Part of a small language model's weights: 13 layers, 729M tokens.
Each number is 500 + 50 x the weight over the matrix's rms, rounded and kept within 0 to 999. Layers, rows and columns count from 0. Numbers have three digits each.

# layer 8 attention key, 256x256, rms 0.291, rows 156-210, columns 0-255
453610485536468494492530566525476600491497458480520365496573512532473539497441510547547541537483516471497599455571536366474463490566546466498518485536532509519486479482496539519507540548458522479541459565485491493465475447570492465503490574529556592495580484486524483492502593480550443521520582519460474525519546531583600552504442515578478580469490482469489501461594452397474582542439524399533446473392535414556457506438588439378413428582541458508468453485495465548591547603546457594557481503522466478496541428551401574478548482516505483440431490491571597509515532563481565557439474517476423513451444546495479412520464461517525493542484448554470501597430447563439524424444452438567541548631592515474532576546542491504555508501519498426474484583516519534437476507428483
419541511510494466513393426462462440592525451438583541552450425472515545547431528452517529438511616485575502497497536496519502443485474492525487461582468498547576515550475504426521529518479494498441486442462510575518454437442477535514544553459473526435480404532524506557469526533522429530485535520470493505397578511430585489495425544458529552522576375555471405558505554369485535497569431457470488492440533488550460528492481504480528428470545462474498473447544473460448534556565550518588533543531560474463542567490537444573447452553451503545501476533565461507598514526479473593478525476542443522524517498417545500470525560451609514531524462464499537562452452499510455478483441537490464493500572471512543465447570563462455493539500556514404513488489482525517665502433489
547428499474413433509550542629554491441485568526469459443520518537545477567504587520424441481487454466503511513477551526505538472564495460484496500482548455543566469448494534513542454531512540561433583461536452615602518447559450397504500503514455497578554517583507509424493524420459499507512517521480440488470538471494452453428494398475579499408511547611542573534466530627548420502499385480542428515516566525486558457440497541444556441562505541417509615432489531430640410519516416536426479465492530532474483486453435499422511513475536508540510472488543429521481485531561490502517468557473459515528531567400491484548478561502494559473456433503536451432559454540560568531541516465498506501500461576496515533474576516531495392483505480442505547497444546500493487499477541
478494412496592502499537589465432552558483416413525494411474504548509500593605466479471511550641549420412412473547432511390474564504547524503490462420442547478556523507478547549366541492499532459492543448378573519417539523496536486476499466541507484545518568613534514483472601454540512508455458609491478463451561420456431471548418581499484572486475504456471513492487460510559525491425584605526485448439469536464512487481569477545515429474406507487477391597483430490512549579524534613428466525452527502553528447545480468417570467468508445567507501518539457492535440445501513546502410432550473446411479450433481364430533492474474463484458474470484534534541473523508514442486445511450512528518514526547467492517578437545537533518442513545506467466482411410505459544606405
456495421519520551465509530400474497514482487423430454460478525544491499445508561480496553567541557474478492542511599482450491566494494454467511544568485530482465521504491480505527481508518520517464525530468524520480480513537503471461507406521488448547561406491496515503568497555492509442467540450489448414542445539450489505380511537491491498488517493448481510482485455493565520468504459558482541541548480482519548525471451477478514504450522433457514507490510472479534454429483567462516430486493528493470506482479460482518534546510447520513568488489473529502487528513527538483435592519490500478474498489448492452519531562453558453549462538458475437459589511504496528535414520453490448523509436507465506450443480522490505456457497511477484497441457495479524537507476454
519518491508571506393525529524512493530554446496478520535474565398502527483439541510523486481476516559479546498459468510452518462586480457505474470495501413543497470499454514504561460537499487447489472556515506496465465433497537478497494497494457534498599470456545493501524498552575511449460542523504508547502519458527513505509579432542562520508531488439487555486576456504521450405483483523531496515538461500547503487434492434512499429455427434502431495533519493464503484482478539392458474503529473499494516504504511536495460497445515467486495565537498477465512553497472521476511507474526488543469459490483516501479498491504513486497507458477442527483537617514519595589493551493460467520529492522514491486491491482496550548526447441469465525478484460463527473505530551
500523523480587400451490463410425428526483419561563522514457472465522536497585463405524492436484466484496558526574530476563468475530612513479527516467469540497582616412567570586456554447485392470493518503453472627475486470624519474472474552440540493449539499541504477498549515431549498514530522463492485515409578446390478476574514503404489493448420547529567446509506455427477441560491548544425469493522490456544408403455523533604370479508443448472651525504478476455554483351536446467473573568443576434486488455507497424525493483510522511537475458509446600396530597472439473489403481548484550465586461528600485438520563452485569492435427468601581453566522486510475474437485546461519542566539549463482593406603488530513430467585464525511509386453529502496481445483555459
537535562424519497569506507446518473465522455528472540489442517496503527517538489444476479519468432430481463540566590538473522481511485445546493475499512495596488522491521507524531512548447468522480552435565507502526555521597551486496504499486535548503506568552471501434569453505486490519508473572459565475453502531495491488465524472500462470490492428480464478515530496466543430491558491529502486511536498465545532528464539482431411471560494495416546524558504494478451513447526501448464513533506528464468517472474577437520410513516507509456556498460472508424494532476469521546441500504579507476530467522527471486486522531506511489528466458558528541480571512475502482476541572496488465546507484504460480397539518507525449479555532470496463444532410478497526531495500535
526552486617462572405444521554502485465506533536549495548440542482500517412439517475489547503519576560492505516507449511563429503434530500452454473469535505496502392526433502544488441516530500567472503511498578494491527451375517498450520515529529480502467417458511482461454566574440498492522470459493497514532403567545442476507462446460562516483497561493534554456426632444409491463476511505535526473458456528481476502560544499484575530465426445572494395447549513518434524546478520470536453525488479457510491532471592478490527463502547505585524573548531560559530458498575502537409501503478540519480488494410497537468430583466529516594484477416475473472468512519554564473472462524513525460484547516587484539496430483519593536432547391468518463493459482567466438564513466
495524413487489472475497489472437532415543410562400444459535476470543504501582505521570421438485510476560571478500520490495548475551487471506541460557516500463564559495459505425438456429477485447546477516555449475522463514556448498480490497523498490509539553492404485469531535496526476512514491465446499470488541435485496484515531508497451546505515484468554479450543456444510491528526541550485538488613519489571482409440459571485387471505540490469566482529478523509521504479525526474570625556471484587505514494577552511486525483500472503449494418581473467497513537545507563456473544500464446521452513489578490462509526489555486506474517522561523493559548441496469504505464506470536467500491471473492526518450476454545408517546481550497478484536602444510417498425520510
448566516450502504472497502518427520458607419404478461457431489604470538457499541582542522592550553473404592521425468499483470488421412530540468415473549477526455557526541482567417492468382498426501425531457532516531551447507530437480614401474467419519610506457445508476480530479607428473508439470421497529564418463499426450551469535497518480543488510419532552449448572490400462448470557510476453461488475566455522511427519478522636560443459446585442384532516594455511443475478456512614468492497497435518524534580529524482565452566448547495540555548381518493551464522526526498513434488417438530577513432466510595634483458557420487510533475455464627531497446541477560477411593572487498478551509562592525568493536346480534551576539493505487446471436470510434535440465510
503593509462621397514541426473514566484448479469509495557574474449470445450560455463422458515569412428485443521501552513553420388491489552526502512571471377540456475451618344426433432545404405522472530593436533503540503548582431560452529494480560493520551460442452362440573604440508576474537512541520598406554480442524630538443578520498526495482527439508504501425551333523539550511497364347475514375546535476491461574555542440534418541503498527475540480499534535429568503428477470525482539463429523493567464476422508468562354515464512510544498535447542429528534533433505468451448487499519537503345422392557404577546475501464460445449607517522536580461481438507483498484472455584437470446494508508475541593522551443387396512551476559525503501468579558478470427471474474
545487553444607541488470512554526441619482416454523546451528436538519631586599503605399477393470481422434492503568464474428465537526471528492442457396416483455438604402480512511509546432457513498547488559370482537466551587473457487436522505507470501479532407498567457556542461376427480559492539586471490455405538551452428537467437557542514532395463483541506458555537469506564470610438510527386318477454472473470463491459496483490406529534522623457530569522475536567495509484510526599496490581511583459515556466450452487624509460608547499414467562564419477455405432491469484420532426455474544548518532475515550488438546516418536527551397556481546439507424549538551369449471531522540363592493496338479580502438542588441557478427506503512588473512549518479548489476476483
415523554364572474543539383502533508520466393408432481447524468470458436416435490449479452465513491435392528517623536505501567500542471462489543581483462416488401509445606571503370511572520523557626504404540535446498427554502561562485546474535451441498452572590446553451574465337510404470551597530576484508547589402471556482579525491534453458554517476490552595489498534495488535496525473600519437593404549469384554517500565474518497510473495503470481535436359538428583550480606425542538574416429478461451472506494504597466472525472574475408501578469644417536573478552392532453421555476570446465518637582465436466458612463420551524536614454475525525507529438482409482491560479461568613551541559535545607498538475457525516477474420407446473486442579468485561503478568485
581604442436481471451527549524476537553496497368549551539499488536504481557439580508535492451500504500476483415413518435502452407453549487445472523579509433553504539507519391379453441470550429450478508562442505568563467443490578587577575382461409409639555441478528495456637448430507501500502520389515338529539442480522556423501526502417582539443575555585448583499543413503488618510522454435410538507438478488396559531493448492353486534398516429493543545484483437488520495500521495562553557511487420519432536487472488494513440519442485459521525537501514504569351442476525502535491526539456593491595514585392515477513461449548521517466538504430427497556431410461575484588476472508474614370501466491591542548578437535560501563481612478492492573476597440550538482569421508
555456471536509517459549486392575507544506475523448531497431501503459581537589427561490359468477490632357631596609522487423543561519444526527416542509478454477514497518490610508498467609370456476563548428537588551565475450447549522468418472525363498508464488538603569540479496527456474444494517435563491414370596513388422555529423547530509574379448448498471507508492455420529460448418512444450455560506529475452528413482480537538582567509510470522543580441573446533488559440529474468479455450442499578488561504508540594443464477507500494439553514553519483520499591508514503457508502535448540461494485531612562547478554477553452512502518413597473580547528447435481483655443341484458481538421612523571430523528515473467639414482472456481580419469542555452430564553557447
534538488488576492454477591469452537533435473460508573473574543483448511546430559482493544489376573494436511518575466578465510535511546493450496575452533492457395409452549466435477527414589501499477457497610500475455612420554516498544471496519492449513527438463467463499505487488551584573436567570518324395553443406492456491538511456480551523591598600626499526589530462567517464553624553526550556526550471563416471467412502570500455587470544488497474523534398569479450430415534527502471472443422660525494558478474545515503482534413503399494463450499406480493473443491497508411498479493506468571495526486522518450610485429536535496552529427585443665478536609643483506517575514490428461555502552417570442381521433483492519517448498510575409488553406560630606496497437545
536493573372541498549611496485492404470535513448444494500507596485555552454523535453489501471440456541431516448503490480489516481561515486514406460501384426382435562421505462458499493389440376534500447460518441565424502540492515604549467479543579541549487587446391491521570510418494453466562499488542493453465493571422439433432512537510451563574582496435497500483417491544581514573501494491504567501493511548552459522598514447479484465594530529539621458514439569494533543450506552421472489605463374492559616449607507463427553475430469419458447441517554490473525494517468534539491501545512519401389522526477457500487565473616583539653578519509414398541407500473503484556412490446546420592481487597455491424560380476500477531555490565522551471493329538495492409454451579
459479548631418456412476507530528493509565502518541432506459509425402541507491508631526600588615460411488524619415481598515491394506449449454440394516544597474478520449467546562443394494420428561489579487538447414531510502476527467445516502418503516487505591565519504530352474487518539545490430468546484451491471531526466390459580460464542388500465492456489448477504515492554423525455530555602426520550487424532546477514511472419402482486488554556435536527421387481478502457536623477514498490459506547585527567499569448459554529493558543504469506591519502549445400375543433588596530572573578505452464397456573514511473638580409539471516548288587573557432397514584499459550512477489485549512533515440552509480480480501573514556424512491425453466414468497408469536597631
528443566504468415507550548534527418549508471457500417576518552514468440460557506561469472526501479456423535418445584482517600551498588409561354560521413441600456495467496510411464505490514521505417510433630485514404531481375469533434601619464458478457483435400542523514468492525519465557576548548531439523529585485516510503487547364507582506516453565551403549416526532444456554573529532467353386473506526448561480543517398581529493566507524447329367571423593507489444597605607455457559524529609436425493523451587446477507521540530537501495496347592510509454434670503444447459538468554519423568585529499529506581543540511529451507454527410443534479549503564430511482478456491446498530431574438469581488478529596507563519480412442606502503607490575596546517444470517459
420446527462455402489452541602509509549544521576532523558490489558599563544484503574545406567450412513498582521556484473531560506469531595555498381570365565414545494505643511459543486599612570465505517444429470483396631422500473486594500490468526607603542458611466416494551531512518477520493560480507533379464488429535528516523440520488556500544549480439398535503599462525487498512460564517514519553478509580499428483478428607495438500475515425481504677538476525517503421557426458588453521489479438466448436393442476449444415506481444523428519496510445538387490483580537466532416583515491435470545578546503471556481535415480503528554554625527586461526531593470472495474526511506551485500535621474414521464519473470538553407444541499514492571474580606597510560519459449
492538468433443483483601489608448593476352472452435523500466446574364536428560485491549586472418494446446437512482582498509427457500412474515554498476511488536554569507460455532411425464565502482421322545526464519452506539481379578470488437378638523482515474500408506569535650629521479572391461498650490525552574508447391462511529453509381480582461576494413533442399380344531532495516535507600559531460593520547407452555494588562472472487482511468370554443526589549449494579415536454442549509622479511455501527539494610489568450500595481604570590555399554554555469486551517400428498421582516496585504364511510470469497531428507482491442612551552468504524428534452597408499539481521533569452460460564408618552505522500571499457431451575508573562447561515548591529509370
570487389589523585488642495656435526486678478605476512474539479533481615503551433487524501498420570453490474446426452440519417400420591492398498420510592472487358446486425509421475454543627435392614521569491627466518485507523541455488527551527563506530554505651489487445387570501522461467480518488491500573553524429569428549507467571510525513493491492454537512487539498460565515531582497524551459426464503455582520392531387461625590463483563540515590495553543550535568562592464492470548419532512439533511381556459539470524445511456471512543443542487562464501520476546455376538574573600548566364388513458399519520492485659453575486433603506496483534505445473624607438546398535518532496514519559608438581497456492520518666458534537442503553372544581504584414472474455636
466580510536591463542458493578415472570484505553434516395497548584383495379586487441494457492632435499515449559432482478581538510442456527589530558517574459464476485442481483611603503450421531501438572508581500432514649572578478603538491529511420416464499440439578432534618546554495520456470410493449477511557530476560536443488426481407584496616488448472468492550567448521448477524498514535518553492452383557493468378498519531484622499609394420571476485497572486478488521448472465438529493531515433481420525487465582519492544542502492476507625495467512470601519508415490460541599379520371581509569378579489525448505539447500490485399453486402560448392488451474555605464480475595496604439429365529573451494496424591411497570471528519558504438475469472458491516556517485
526523580525464503508526497430480588504482455428502393444447495519491616563517537464501453550581561527456433568561476530426452505480436440488502470481477479525504431529514507526559522507512489479514459517571448480532524579482443428401531446525457580523548520464440455532472536496573527462633528497422482623614525508418486514469523503558584489439434528531561408542587400525505517496468552628487559518460395508521408457476473566342424528558533420447454520556517513526467506468415622526428575497494544461449497522421498478497429555472410536583436643628496593468450600525548634535446485556525490529501434497569524511546475558539516410549462454524508503565508466466585584506403419482586442451462489449481503463459484553555520531462444416487535446484514477455527489486546485
453557420511577528415562387581550483576442624584481630420451548448582514567446522474510488528462582486488646545562534560594473470477468522570451490570552488462461444470587542456509532479494471556459495484472496482536534448467491490584593439479518516507524601538451603442443511498590623477576557499475456475406483485452458505435465493521514455531503580466478505472478461552524538557481481639596573518507481561489460500463483483530510526421485583498488576445494450607528519512512419649485418481542497479535521427459494461587534553580529424495543505586479381455536579442533545491586471547466451505465553430541475513409478469544440582550440420626556506534513537532470495401503517489452504452499488519558448550595531540428537550450445423457496455549494504452449541498502429
479515521536506558584454533553509626424573519565576465450507408495384511401463404518512477361430514485436451590548442477502449502382537473452538509542475497444582462534518403439450489487571451642442426455541514428497558530517447504477491478455461422520363550522499430368526555584437426451591485440514509522553413467476513421585488487552473560589511359425525468485490491332459360494582580537478408489509516496446603505531537518455448473487496469543451455433423451451483413446512515530446476528521493546459601378424561592602514522535370544415583374483515554548471519475614367562489608462471501577351402527473524516407555604489480525578479368488543421520502437539538543400503412497459471511560551484487545474491447478494454582554522489454476532533535585511432428598423444
546452496437622517460531496540603459458556514486374541431453466520612591434480586501528572443382470556509376521462427454611471508588494551419402446504474539508514525507439428513477552445452526460558549511508554514498547516462504582481451365475494466524492483597520699575447480510522559558434399490494414505525500489355476431459443528609567449511503625565510623538540481528517487554492555550422470418555481623511437572487447547353570537546511517490507637447495587562446620469544611412394502418474408467496542505461592451493498512530526545447520515533530569484566475369426469506491488486545507487548530448522512493566539470558501388456536460491450469607559531439489558420522465487441414464487520493459456510476558537447421568483421458479471447501359477513473563452502481
451416568408603573518516544505419462538414501468431464509461559591472542723521594527523531465552556527523506541580435465613550467470564472413493454575412510423515448554442485446503492366550411651454527471456444473521495462503543473428487422427495595467417574499429537421490540498471565450566498501534368464481570519495566565465491435462519459519503507490455446438458484515530499503538516486363538614526555528381434503412532517373517490577508535622474520462318541488579520518497478499494488542423516385493467561444594720476482502540468527471452480504412477478577546489452551506452596468544506534517547538628549623444405485467525421438443488646528469413601536519491415539397517480457505533509495491367479446530517486463463476448515462576565499500575544522422510520501412
532522493549462560443522632513460359534604383524395495535377582449555503529452529525467480474473521428489621460590490420533404525352430460497581558503514541430407495505578470394497502548527535493438525458497479481542463439490414506553372526517516443523550593589500403497389493552563545478458574449553497461417569515607510495515486571586462510608436547476455517561556477508453436488435452497481575459547434493495550514505632451500426523566465374443522507571518487555400581338449488376591476463463485554520542358521456425410476452435535471545470477553537479543463563526462563442450507509491461556484547533509429481401547498471419469482544591501419460512600546431585501489436437604650490520485615433417525406431512555596594418432438397560472376532698511508487522504490514
557535476365500451625562557490303438520441565337420450490498461545467426487415443418511477507414435550437421501498498480509625459631443525451413422476470441590498462367414435600478454526582526392471564385468499479448368469491451504541512432486516496534507604462453511485597446518554466481489526594510481437552547581535478382601603479519425381462605422518547493495588364540548465545484462428493441539598474455433441562475534490441468478508536528492394575487443516488423464509535514468482498462504578531493518483481502522575490516346485480418557418441382561441469499463516497499546448562537475541408542436463498453461532443460519488526420557424512434617467618399465548467466462551552510466543488466439510500464570509525439489502507515503590517525476449533596543481464476
539501495541522586531389459326510472401671497486475533543536353503449548581467566547492572481575596436422502552334478519521613510479627471515556438522509471465535450454546444438384489628445547359521509466445462509469510542414491420421597475555471403464485576546452525451508455446423527411475497479534472512455616523410434457532548439615385482501587576446463526472435548488390449560502552446499506403505582607529377466516489475401497461465497408531409441540383488535602537499512538472459565480523535555525439514530566525417489532572380429529547532512562508518608502485468497444550525454619443522482591469431487557515481469493415439438459429537526431458524550589516473462561335554391413484458451398548549512409543518499481457481506376478517509550536460402439450443433435
562570497518659480464472674570531378465545486560534452413562557549551486519577464471548466451597541542517420466546488463534436545459574518479576562511498529478413479521485525543554541542600597496495514472512469534598570473567519502529386443619557465463486503399509559507447502592543485548490463530356515516466502401537473480471441522478428570508503429416512571496510532510455491519571400576629488529479502528476571614499577518485511476516578504674560428498531540500462426548397544559466501501446501514558511540579457533473481570474516534422551366534481457573426515555530579461437501487482433465462434515505521509486456500546488594572462418425484531404389474585552529450567539523482546428536593458343546569335416469497550464466481591533399450493519494325496393551367530
530501523496554520595429493480511522554496516525456446402472461476572538332505452487491560495505471530526453471574619525530470484498564399462494481548453566478559586536412455538482524572464550443377499431449561431538436543507514529479515542552472483564476541528481469526484518498527527499519688563481523512510513409398471457500550503427443466492556456574557439520447422393473538552448608545486564427471497468587539502495311506576524478619502433588428489505511394602473478432520527589470417492488617361466496511523520541499481505481458376440557595499482466429441514528500610493439489461440526474452545506481612513538513544506399565552473545554451491508463485547495560447485406616540541573617394460534472469589490584482441446566491575594492510487335480472530457513437457
562517536513493596488481434506460561595423419365493425542565515505555546412583530469587501458494554540514602436490462455644462462506474506491543538436541466491561505476532429473480599492491448419543461555534517537528459491572570581454514553439406553489472402605409425522478526410486512365524458468507550503484550458483522422461545514508538583530531559531394557605563516479437668513543406476528445425525371467618577441508521521532558524514452536577530491503489509462612671547524472476593473496414528477412446506531485479540539531489489603566422421535448481422464520433505500479441438485440421357586456595547520369575555517566547512513393511424507488433549458543595511426479470501540460415506527502516535468543448470505407452485492434579430393412540461481508490519494528
382564514601621520467525483439505501542524480557491416456485435524412429464514408499553492479512484480519542544606463515522445474547515526569421543482529565432566491474454582459480447451561442478504380568561413577601510554584496528488622500566330450386432577641501567514472517428489519487544516419454506543479567474461528472425496558481564580602492374524565507459443417502580427517456476581485549497504500524517543627408565500499583515531521597482495400447554423462480418570421475401443420427547453462494597594548504522448527462508587462517484550558502445490473598423460404530539583492558477580412469566544465671515575363498608534558553499530545566458537427416478475469594537395400574517458538490488499518591530545585582489436492542481567481435544528401475499455382540
396607634410408545497525428555531398557624490504537497453477531549541500541516471544498499536541503486507423476500477516446501528504553508506453457483544518581547441443468521541455500520461447454443509538475504473511508486512515491488516512517435512516490465499524490514495495489496495546507479531497521525472486491513524513461571442496465487577553599531514547509485477458452461520513396495465571457523490531535501452518512502531504481436497494517489465547490526488475479516557511467415511493532480475504515453536530564472462506477477401551524549478538537453490516516488525477439463477547461444511511474538477532461485515514496494483493475467439448514440495488488447547469558515549452494480496475486420520502518541471437520483460470479468521477559520484530464533525510
425581501470441496498508456476490406532550459454524547468502478494529508520517488497516545516463468555559499459489464518508460522464502500471460447519503493536537525510506516531484531537459489487434520508509495472490509503446496479499527583511513510470485460490489489501450509507517503546511483520496521498469495478467495527508507484508490526515541557525471516505453489501486498512499472489503498493509513445469499479501512490485522478516484505497521523527514497524514510505499485476472536497528505488497493485522510469499489476508503501495489522511551485480570491477481527456484502521557472456481491514502515528517456490477510473447492507488504462500463506513477473469509526517488452489496502486528488519478514536480490523507521466497468514498552489495488493517499492
376571452382409544483542508454552505590592421548530516471488504532503522516507485528527555498472519513493496500531501506485461536486546521476423477480498560481481529585536525473490482499455413500495480474543485533463451482480473493527473533504480456515517488518537525487484507527476481520487503494485527437501567500504481505480512465512532528500514519478504523513465516489481492506496496478527487489548524538428507491510501501530554503494504493471490483508523529492518503563489456533469520533497517519493528488518484492470395458513556523469498526494486471469508454555536451541482502437567447481452526489522477493523454481463491513479496487467442511449487478487490481498483500480437486513518482523509515482499529522449565504425560541508562565487492523468465529497514490
566431534699500460506472491507462501461451539458516468561513513491504474492538509491517470496526497511497509491491486518525550464521511496519619481527504482506496489467485497478518493509497519463499570503513522482544512487536540505476485503466506484527475491462477509517514521473488546467454491512534476514524464498464458507543460520475485504497526501536522444471519512526526533531514530530483502526465457484537499498456488530467474505509504500540505534471490493510511516476483546524569470488524468495514478500513519496520520511494495517508481457486477479501493517469452483483488551517470534549507488514476518483523498534494536501539522458531539499532553482509501487509496514491510496484490517514540530520489482480515448483553457459488523489512509510535532522492470543
540454480545536459489472447450440513451426454551486502471498488530529510500538505491536475482493509525533522486518542471539488541517478555478453483503458515478500541519502485482485485523467483517468518471511500454466494477472483486507503527501509479490521480494489536510526505531499508503518484500473523474478525496489465478480541512510531533490506503505471478510508524489492522497542486503535473515530495543475490482519545519499499496503546502499518519490518533537519500523479484504485525501494528471526528489536524463522509465531543554469529506506492477494489461528509521486499486516496498514490532470504514500495472501462497483505477524510496480452503491467512502531507517502467474475506435543502504513510507479493547486497496520483514506482477468477487523506528510
585416488688614480537488494613364552372451595462528467510487530465500451486496523479484461512556488521450491487412451540504562437508520493580723513504566384544497458405448475485524461465473566365516577586493537457575542507547487513441448440479476481539498529485477511535524517371528535513421444530553414597561477473519453579566443527523439499493529513484508489523513463467565433467479545536442530518445480504615481482444443456462463475513476487486466511483439491479495479434500585551553478522502484512526450492522517464532522565553452479485478429477483488512493500434434488480481528526432490536510469564488491477470489566504459544538514413601598541571524440524533479539542521499557474477427525476567505545486425486455436467588443412540514502548493435586529520489463582
546575524487552477482545461509456591462422483540417506458513449526508471490508507516559504512568447507542535542497553460474606475573330508441436494525506443505517489419437403508548449460566537497448557459588511560540531530519530527444413429537521552499499472546471454471590477462461471500522469456526487516573503563455453525499461460498455417508434471522523434510566485558485499435522507523559448458550543504447509564487502431561442412491507497525558569469551522413544452423500465427383533468487480476515501503509573564522625505529548501555469424485467527494542523468499540542540575571382560621516547490515510512481530528532472546474413514466483473404548583569521547523585506485462448514441561530532536480529549469579496432423548563527467466561424528494607521475585511
404427538516431486485485485460549532572592441498534535559573554473499457454546492521489487476522573510510427483500420603459552429404629461502483471545524542488446503508450549521485469429487495471514483461556582592459397555536482472519452540494466512540535535494474506512513569526508585492530437509516492495519489473403502469497501475441562490536500439522506543414492499472436509525466506457458494509479555507483540494508444484515570481457490521455523459454455442461525532616471495540580483500475489485450457488479466491464383552439516544486534426444434488426404486464487453412442517469570388477522461448481468513597461560472509436527490486505455476467582508587474491508457489415515533559547500523514471450438538517441508545449503578506641541435463555450518527461528518
564450654539402473533501425444623476574393500540463534521474524519526564616459473500499464519539452616508502501495544412509532524470393484454428447602503496498523481453352481441534427541489476492528555449515390530508539467458555536464417427490476501445511474470451491510536461480478464555511479517486503457416484460427497464461530529417403501461505552501513468488544502537480526521566484417512482522574438570574441530544447510502457412466569552573557487493572468547519454552483533429443488430437480479490538535556530511534566488469502447435464501525415436545480535501434506564564530514506502512487552523521581468466555477536474535507362520483496503504482636481462488615430448490512481464484496452508438578544445478532419438456559495521452386454472599464539502453558545
462434518518490459460496457466447468463607594527425517485481448511507502504455413485493486507514431549518534516506499477535381501488475487578540486477523428517479477566464466570553469413480544542467379514412442423507504440648460514488549459481490561532607556492494513503531459523416511450590503502427672503379492487450560416490489551490475557398517529594528469576531507523492538563564467471471555458456541435582542506614480525450536477518528540525560498533506430504427462588379543465461513445543543558391533502522489538608537460487484565585506536545515492562493550468519492527539443544507572498523527446477451453414562576550547477517515504463504465439436492454580525462525659376571530443450393496447460534556481493476532497485437461555517410450499460442468512516504425
477482427514444507456417549506502429548498574505476428593554449541554518495532497485486446513482522437475545494386519579479531514468543477530554558532485507530515529434527575467497471526558548557531558538497488485503531485571459509479510543491496482580472577535523480459396538491376515476445580574459485506565473471584556441556479517538530458481571495615438538575574499520481485502526435556512496570598354404407443528446432588387548498561527498443466542531553554527500598466580428532485441442606595525552436446444581452465476629374511463535541452527496449524530526490579546487465451422528491552519454558513555471559554487351564545556515442579547477481484452434462442435546643600463575493472481555471532547426532466596492553535485441422474512515600418497514540523497602
448575540483444442487553433509576483549457551459534486521398483453359416507515486484561535467462516561473527487497503527473597513519510562496451382475542530487563399481512576487537425510540432460462538486530493524472473519542527526523558548431499484439471488532537577495508509445510454461499573600486392457532605499492471589482510479452530527550540547413549437447402497476437486498492564521481546526501470546520504500484424496539495542500487458448425543499547491459537523531502541543488437471548467454501504482599521484520593492496532488487427563513450471516480388484458474562450464423536512424465449555542573498466491515531498521417470476592563486492600491559513517516493436467498408485529502458435568516517495493511492553467559496481645542515596548519493499551492428
491633440516534483490565585453495594516553527556467400514417411467464495470442459614528497439546416457471503476484461526364457471485531606441552526500583557465406507496449516494499475480542515467524505561489572552432506424607487560537442477524383520551484550533485522475540527429495487469485493474587489591523468524528526525500440605395526576510504521412483420482512521453488387408538496434605437489452518437403528520483508519548476506535383446429536553546440494484578512462494515524483530548521501504454431475463507488409484479575529503544495502430636458408481483526446474516463492514537480577502445628521482456500453569511500502458474433591540392479463366488535491477559467464466565544510460521567509462442523471520468511515429494521569540517510520458518526475532529
535518532435482541607464522519489415495536518469540441457459558444513563493552545513427533469568485535466493531499424561462536502452600479478560549512514496494486503485538451539428534535510528419571591487508510566513492526520474476567466503456480495474472497498522516539427587464465512468497503472565441585473562551542444550486520615534480551552440552485503536366598508491514530538414562503419492514489567559568580527515535510497551440421525585533442433485481536535521554477501515533519489450449486559539538466451579414450456472507449493478475440466491431479508484451456452537445516545513585449510559525467494540465534473500500507460536554471483612542544532492529571489475479446563332554505508450644504547464459484472513514469538449505553419534501427511467471536511525
444447430474610461482515598468565518475501504528540432497394401509501564516498487614458508523446524484443540388401509445511444510499572535532465558460441472536453471470543533459495452477425440495453419455518457530534476443468423552493551393418517468545506479559499396455458506569517445575466533471560494426506505494471509496483367483467449542451424436424425470507469573481449516435523526472502494481453528488425455530503524505454469439483491407545450421577571494426483572581604437469542431533511544492483513538506519455419491548516559465541462438443562406496482485492531448537464567441503397575489414514510466520415420491525479474530549443500538520524535459524500482469527427490456539426500540498485541393505486488520461511492589550504467543532497516480538518449493489
501561480590479461513504503451498500397512564506510471503495524414413466518514553602556647519523511456410517634545540581468498514429483486486538545423462492435460437547526460552577494459595403500508483482611531594566488492499550548578403477493580529553466473465526442427578476504436409446516520524536570526582572493431473558472367525522476500486535447550452470479504528520617434440508477489520519489460467509385577537573471416502525576501537508472472445440469563396573438499490460557508564549570415441508501521522512543461448513552565548568577483472536503466487464567504455564552541487482532475569478517429483492570460572475540434456528405484426479498530492505617495519481578440391553505451462524483535458458547502455475505532486550525517520499483524546397572455495522
494567471605487457520533503461585578547540515539442500550590522567503519469509453466552529543483503614538549503511541525613527532466511526516522423599514540431512497489513452540579548510613490505485512402513542522550581484574531507550478551485473525489516456478469533430412562533511461435512546606464516459473485484521588479507437469563425447461563522619484495647515452526470433567497501543533436500496504435483449500462534571533519541576483488507478454531463464531549479465459451522592511487527472518450466487441441502526526500449540555493522494449471420525461549599472459527506555474500551465469470493518512489501505512476433417456512458550490454478481548442514507489495491363444529468507463569455483451492488391515425467419439513485534445503487417526552528434552490
424497560487613498459505390512503472461440532539478478571538423538413419521505536464458432538582415344500420558556597483508472544548464539455500548551526426469573568524611440593500458496573509510545482558480538476525593525465520522498545449499538530517560513484504454540505476517577529480523492431437577544500430447473515462485600368481507444524491489534473505553547521551431615556525512537430650528495545527489451545435483480509452572509470479467562491519485536468620487429467564495455498477482458493531456529471568533568548463473497576483509490471528458470467569456433480445557490536448427524555543475514432556530479581521525500463470555415509534536430454433491519554572606541452549437517492578506596572508549463544453514561568608499490486429495535478523481537531521
455478519549380484610589411518507534592460537551517500515479480474466457565556431416510552525520537532551510525473430458572595462494543549547529391539529528530476521514476541423522559529547537407484535527467541415444498441577461511570473545430431450474563403467464607496527608503512594398506503526501548490463484504544500504469496511464484563478585587458553549417483520517488611518606510497512411603478487418395571450511461510620543580554457517490546484541536442455594459447422528535502537496489466478470530475552506531566468468471453437496475482442543544460531499443461439541480488474640456425513444563470532508481488535550562489465488417549520533539499438487482442489537525520505432449531432498553481477517454437501518478361513404467585580501485512502445499442463423